config = dict(
    n_head=4,
    norm_place='pre',
    rope_fraction=1.0,
    bias='none',
    init_std_up=0.0659,
    lr=0.00363,
    beta1=0.95,
    batch_tokens=[8192, 16384, 32768, 65536],
    seq_len=768,
    doc_mask=True,
    train_tokens=83980000,
    steps=3118,
)
Each number is 500 + 25 x the weight over its row's rms, rounded and kept within 0 to 999. Layers, rows and columns count from 0. Numbers have three digits each. The size before them is the row's rms in percent of the matrix's.

# k: layer 4 attention key, 128x96, rms 0.0574, rows 87-95, columns 0-95
# q: layer 4 attention query, 128x96, rms 0.0594, rows 88-95, columns 0-95
# v: layer 4 attention value, 128x96, rms 0.0485, rows 64-87, columns 0-95
# o: layer 4 attention output (transposed), 128x96, rms 0.112, rows 64-86, columns 0-95
k87 035:489466463477451470472461511465537529476498453483507500532529536444548492439502525522500490498500508512506486520466531493493494526505520490486533485486539502472480512501510517485455496512508492517527542530512505466504534544475495453497501486526519509492529524512503497502532520515560488503
q88 042:494516514518502504500505481457498488493488523555478520509507517438533483510504489461462440503500456493535521466507491485506489470488539464483493501497526552478462498511508526480516504483495523495530448517541539509498498473489511496482496471455499521490530480531476554463495483507550514483
k88 036:500525508444474476464526539505502495507489458437479434495507508495528503513469512521496517522507505526521518516460490488484493516521481541523501473472497510504472519499511494498480540521537514511481530540481488472474448503506506492512496497527497487487533523553490466433511511536492541522
q89 028:505491479544478490501500464432484496491534455469480486476493495541476505495531508492498507551475526456540496507474476489512481509547483540468478509512464444483498500490527464468489508549514489499532484538496496517542493498495510486509540458511510466474480478497503474549512525492510488506
k89 031:491516553477480518550517513485523480513472569482510498473505451529542478536504467510489516492519479490551511482551515466521512541542498516502505496498477507479472519510511499486492517466509465474530454463486466482508483507496505485511495462488516508521462518525489499531553458508493524508
q90 059:471511473503518512530532479517467497531454496488490489509512498460534510526529521479522487498486452477527529485489495533503529489529517531429485490520505510502516486481532493482446497510514537504509500529527548511497554482491542463496524449499512455532507457521494525474485504473521476513
k90 048:499524552531539487531540529532457503542507513521488488467465467556481517513465491442509522513495499506485543506530511474509485473474509520524483509491469493479504508492505491515536503520489544476467468469486502542480454477531483525483471514469491486496481489506512515464483482546463502490
q91 052:511495555509468482484486525492540506477494503522516524500513494492480481494475464513469486485504531541466480481513505448481471498460502480559501515476504484490491515512456540519554499475460449497480497470483482503486459502513431536498453525513498535486485522482483509500492493530476536502
k91 049:481484452465483484455454496466507494486501471469485497537509533430534482469466530557505468488510493512503487515460494500470489507459493475517517476485558509506482489491503492488482509493517485519531517510514498463506527518503506489512519480548524507506558529487487473502525548494546489508
q92 047:462514530543557520510514457491463478509478522485460493549501535447510476511503542464515460511492465494537501493468506498513491504539520495472507479514541510483486501488531495499487501536516546492537484554547528504523541490494515478493512489517514506516494460518498519489502472495552491498
k92 041:525534550498501485509539532490464482502485483513509491474465504559509492547483455486510545459524496523548509542497489509507504488496506539516502501513494492507464511505480514493517495498503524507472490477480451511482468470525516526499501487481437473465500556503533495452474490536457505511
q93 029:517498522485523522505477497544517524477473506513527501482485506432488474514496480521458508459531484517468502456521508500476501515451532505503492476481496534524486512520444476528521495455502480534492509486498503518474496526491466512544460553532511529516491509496483501455457478508457504458
k93 031:493514429501507516460502512538495491511523477496492503539500536518481506447452529505509453468464503503457500535453513484442478487463506454496486498482546498493526487478461523498535498540494526522470535518490505503481509495502500501530474497532478537506541523480525476505494511524502488493
q94 027:480472537503541504511456500538495548455486541498506491495538485466474460506477508472501529505512463509478469499458525482474485516535500478533521515491577522514505543525480508519509516493504484506505506478502515493487503549518482512481475567529498541491500504492480481471467497506457491522
k94 026:512532475529487481471510515505468528504542461494507515533440509512485510470499494520526478445505540501477550504471525547498482489440545483472505472488538520505532492472502500479554463529504525507505494485539510489496529535487464506531500486496489505500521521445511499476465513497491487490
q95 024:453567535527495543478520495484520478498491487463525486487453462501514468501557498513472484526508491494482489521491513481501533488513535499465527467539495515463514483521538487528495477514508560506540489511533507506504523502485527504509526457496513500508503471531548552485519497534514479498
k95 026:546487465508514518504537496484509505485480518473514457514533548511490458560479508478468520490477487503549503530505498490501508495493455530495506476495519491531497544538491522528488493508551506495516492496504453485509434501534537500513511533482507501458531468489514464493472470492445499491
v64 051:516506498514501556510462558452500468507510509527514494528502468526511469532514486475467474499513487490516537461520520521528516484488531524485470494502518544506518488463479495518482497501477499475485457501485459496493476528511531487469552500519515541531552529534500448504540506518513518530
o64 067:534476488434493482515518534540516524498529484472483528479472491515488507578507509491504505486489500536506517497465507484541448494495499482500531509530504500460474534480469512475486493481520478517514477529473522494526506506548475472546484519447542481469525498463526530489529498491484505508
v65 057:470516463470520514464514510535482477466481535489490457508497512479455523492491528530483522508480504475491496528502495509467500503544514506481494500509479480507522501498483492483463494498515497572514533548468511509516479479533478507507477468513507510519490507465515535483512434496536409505
o65 078:513504513561489503513548485489510533509484503495490525504481482545583512487515494478500510512489496466480502529512541531496501503458474531494522466532543492534483457507507426484499505488503481479476536478539487520506471523470514503473532489499478518476524543494495518526526478481501524483
v66 071:503488496487480503513535482484464537526500489499507504490486529460512505496497521491512462515507496514483497525504466490447504504513429463507508537520462434472506527540506525493518530477509506493476487532525571488483484435479530541465488536486477484495490477505521520513466478512485514486
o66 081:461534519507504513498480517459505489524465489501481497541502521480470485479501529517523487481525541467519470471494512525473531509517558499492474507502453533501526465534524476507487477534432509519499531487493509520511496513433486504489491486491467509520528509537515443505470557505491502488
v67 078:486528494515506486513476528477493494436464511520517508517499494529497505519485514473506516514504508495477514488509527528498496464528532578508484465477506539545501445483553498492431467493475513503507503473553472498478480543499489480521493496505506533511536552514517470469512507475514492498
o67 089:505500526498469500501496459490521483523583501504457519493519512542497477514515511477489492520481509509474495496522528462557488469480442507503534508486501476512501509515486545506496487468543464481471448520521517490487480498540513491526456530528515441481486516461507531508504483502503464498
v68 067:505517482519508515511512512496470504516523457496499500490522511533527522508484513468509462487513462447487517520544508513497522497438474545535514493487526525524495513506502492490531495528503514466465451489539526472507467500516533532509512535525492535481569495498500448507492538486524544535
o68 084:551481493435488516470466503480518509512529459484485482519528479510470493538530525528503549489516518543509483518508518466528477501531549494505507486507486519475433512523502560532499481487488463488486471560502519499513507497488524483522486495478531516540473501513504494516506528523507526469
v69 053:505514495483494479528531522493526526517544500501494544484491527471481501493488473513509465460476457530493499520500493436520511519490496483516515511494526463459446525507526495522504533518501536484470488470526520569508504489484515515494429489481507506473517436487504478477481482532516524519
o69 066:501533506496488484477505480495488465493458474497526443529495505514506509511512485454492482498529524481470507474519473505455517455511571501488486471472436550491547504520491510494529483511488484529494496459513511513497501501481481484461522548486520473540517490515520494455496530487509535462
v70 092:487531498501470513512550492473519497484482466490526435502482484517469531513479500482499517552499488468519473496501524528517509491537506536520489471457508488494515476536477486519502442486533542499458496506490485513490477485548489552522496504547508510465445519481532515451490508494489491480
o70 099:479503512517482501458521512496548483519493462514503481487531459532534440497476469500481470451497512474494517488484514507499436485483518531535463439501525511504521468456515485541504498457476518509510483495508529483441535474516481494489471481509491476486501500479523477543506483487486529496
v71 063:513412505489499536518523502515474488494514482505516516538541532493530483498546510530486478464544497495503526552470485509494542486490478497511518505519485505524489499530479508487520553492520476508526455503497544429546507514490521485488500453525515535507509507467486494506519483518517521501
o71 076:514528495480528478516513497564506507492529490504470509474508498537453530530506515503504564489509467509541493506480535509496496566510529452495489506509533540498452525532505535465515474505482499439486537523483483510524537486484506473517488526468480512510548498506503488493526502514500473479
v72 065:478503491489449518489503474493521496430482474501544474482523488525455508557464513476474510529472483453519502485533501533499502485506519544513446491492493536523482470510536536496469485502489520522476504496516505490508498466524514497508479526518513507448460558487498476464499522499481470505
o72 077:500526511488473483493562520481501482537508505486492493504515506543545447489497494475481501463519506484500438495501551489510499457524520492501529446453486513488480492522515495494478495460519480501484477491499543484481471454517493522510447492512522478506494539473533528553539472507510501512
v73 070:512456539466489520514525427520488507492511504484442467486486484492484528491478524510513515497481516496490484512500472473477479507524478467511494502497485501501510496511487521489534531514538533530486456507472529488469498463543520525491469546532502469444462471463533516472468537482486481488
o73 081:465501518525522471483505538480451511514477484531527473505475515507478482470508463507487508486499511470502490497466508516476467513476547480510519493513496525512479500504540465498476505534488539472521557501492495469464492525431475492478442489504475544511489491567536502543510486508511506484
v74 073:495498503504445464497508457494568493475494501510515483521510528500495518482483445499475501532483495492494454490499477473478470525519483504483481501453504504483492488488517513501497515514508470530511500469486513497525523432477481526514442452490518463427460528496473507517486505512493478459
o74 091:468540514530477495498486485477467520531515516515520474488497533479530467450489502482521493517528483451512520496492473508457529431494490497492527454456475522512506504534521473493532545495485530492508494494488447512484495476483513536504542479569496477513476471499518512494496517502529486531
v75 062:518496482488532512470482568538482516499512520507517551518516475483529501524500507487519469476533486516519537500469475493560480486486522504539516529520479505546468491491521465516468505470490535494522467513497475499463501511501517468531518526447522543518540486529534451479500508510503520504
o75 078:467490504520515495528485447527507470463541516470547503512518498503461515493489518493455496473475481548496477472534498483456466481504466506467484515494470443513505510481484522520461448461522467544525492490507484527523511528506491481504501519500552476490488505486482464469523490480497538485
v76 051:492458478536549551505483538530481494491483535567489491505497464501525472500518506495475484479480541488470536527487519490476510521544535498474494498498471486509463538472465490477478493483488464559539509508480516476523528509500506486489483461501521486513515526482474507492529444507487474484
o76 061:530540523498464462529489515522532515468472504472498510494493550503488530509488481529498530550463471502490509488459482496505486469482482477492523482521534470511523468526489485459511532510468483488483535479537470508516497522541495428517533513474449516510494519484502519511514521447504499529
v77 069:463532477502511505513489530451500515553493510507522502503519473507483484554529466476489506537498544523482517431497458521544517504492530503472517552479457539501519515496503523543497473484508466476551525485522501486490510541481505511529525503487500479505452512486470515489517511479515476510
o77 086:489461536496480516538489501511494498452532508531513548497508488467524506488431511506450482486493499555477478482477483484516484479498483512497505491534486509503485498437496494467527538483506479524503483474501498502456512511557482487506514538494560520536547476526519515490514497520486526534
v78 069:507503514472469506518467467487510510457456487488520494496471522495484532517470558478479497555543494481504514487489482516484501510477521489511481517522462503481468485528518518483465522456443475523467528468487545493489511475480498537494519524511504530508478572508512481455480478493502479466
o78 085:505510498536468487493532527498528464465500509515500512519497478469531479477504481489495517517487536498474461508472478496514549469543503508486475490471498482511498520524526521508486449498508509537511474491535494529529492469488486508505407462513466481472506487458522441496480497477487458535
v79 068:515485463495522481509452536495518455490512505517491517529493488507544516465486457520477497505506505480503532516469486500511477520474484537519525487464511499517473457464466463482522498514525505489507504482528493470531499510536499463513527419473482523533534484506472541521492530480511556481
o79 081:526486497479518528511467490494522487461538512496510468499484493478493494462509522458522529511484513541512540525548502484501509473474472498474531484506537519445461511485517507533509503503510440488530474506516430503527489527453502533515524523538500517518480469484482507453502525459490492488
v80 061:496541460504521489481544531506478497452499482502505459537488481509516553522544504501468483474484477439475515530506486463473537475488498500488470528458496510529519523486487499481481510493501523502502462539470496534467502513514491517518470496509541472515546458495530482534558491515503491494
o80 080:508513509511515523479494459450504534513504480450486473491523499535471501504429508492478472490523530502484507497488527519466455532466488551468529461508469505510485541537481498523472496475464506492498503504478511505515507487506509516490553469477513485514529560527502479501505462451514535496
v81 072:499537523481454512504485509501488529482509480498510480486494468546473543521460500491501514510501465461514519477515521478527535474495534554510466466459508551501469501480524498532477490506479549507513501479511430539502496522530460505513490481522509522494516540498493466466542493508538493501
o81 090:552469489500470463471534513518505509517498499500493492498510470530526486518503459464475488494509544500470496498544515481502460509505545525491526437490517501499502514506465540532542509473487475520508483521500533509470505450546492520481467497490558475498493504482516509536541485452531504474
v82 071:500528469479533492505494493531515464440532477494442461496490505506491536493492506519503538476461517496445535540513547485510519515505500550533497503527501496509478479515492478432510478511503477515495511466512504498526481492514517508458457463533498480520513530490533497466466484496534479515
o82 082:529472527466472496484494510462491500519486483497474487490474479551495530501521505507529531538489514517482481528514510483496511477478482472481533443488535505508456505504523545516479511476523488480479465515554476477518430536497504459479528526488453518516496498506454519521486493517486532460
v83 062:542473507460487551502498463515531489492510487482458486498499486495488505504500499478513476472486501509503505496510516479493481501515504458523491481540508467455492499553455491473546521509484519487461455527429503477487516448489512494468504526493509471473498468510546485474458534544466511508
o83 077:468505480516520493471511555495494478506474507458522491454457490506454510534539503531518488464492474478545492516461479481475455505514529458497488506519484534490517524482494515503457492506492560517522538509472518501512478524482464492498491476444449477474515490517493467497495503521499543503
v84 074:510474493497470509486481495516525473488519503471431485481517532492543528487524504477511496501477465496487525511512510477499479504476464476530501538551492502459459505537483509449517526538496476492478503471462534463517457453474526470478491505468483515533533481526520503522470486545492501487
o84 082:516496469484528502478479523451476454517494511487523492498474511488479507514553538511545518482503501503514470525538466473505538499524488458455497474519504548473514517533519516485448480528498533484499505537509528512565505498465484523503502504506475470489508503490466457490471523489482547477
v85 059:487488481526475503471518540541446484481482465486474474484544516512534510507497507484508474515506501472485485509541518512456499512480474494533508493516465479493505537543459476465491500506485491522491536518485527454524449491533471520548493527504473518480535513484505505532497454521532475450
o85 075:535504462530511542510476517446549498517494517492496523490543477495531504506522538544506535510509495444498488520517500491515478463492507510491478474524548477526486457530487465522498521521490512482468503541515522547512499502463540502496514446492500503530502507486461486548484524484505543494
v86 064:520527517487457486526511510537497502506508482508486461496494468554504548501459504463503486502467512458533539518521524481504486473535503522529500467442548494484465527501524509496487479539520555510474478515513504493516490466551500489499456521501489475437498481499515505480470501482480507478
o86 086:526521502471529492449491529467517466543475507474489446493498495518459463514513464503494520505514520465484451519535538448507452493458538523478480488498465533495496448530501501519488516484476458497528513532495528496478515482492472517480482472479485468532499514499521496511518513515521540499
v87 047:478479509513568493468525471495549487496515469533500512517463496529525550506514531496484464522515467452513500480543501516530472510523523554545512476483499524497504497448479498482473487515498509518465446513471492493533485506508501508541522524533488529471481507504515503493496463499480531535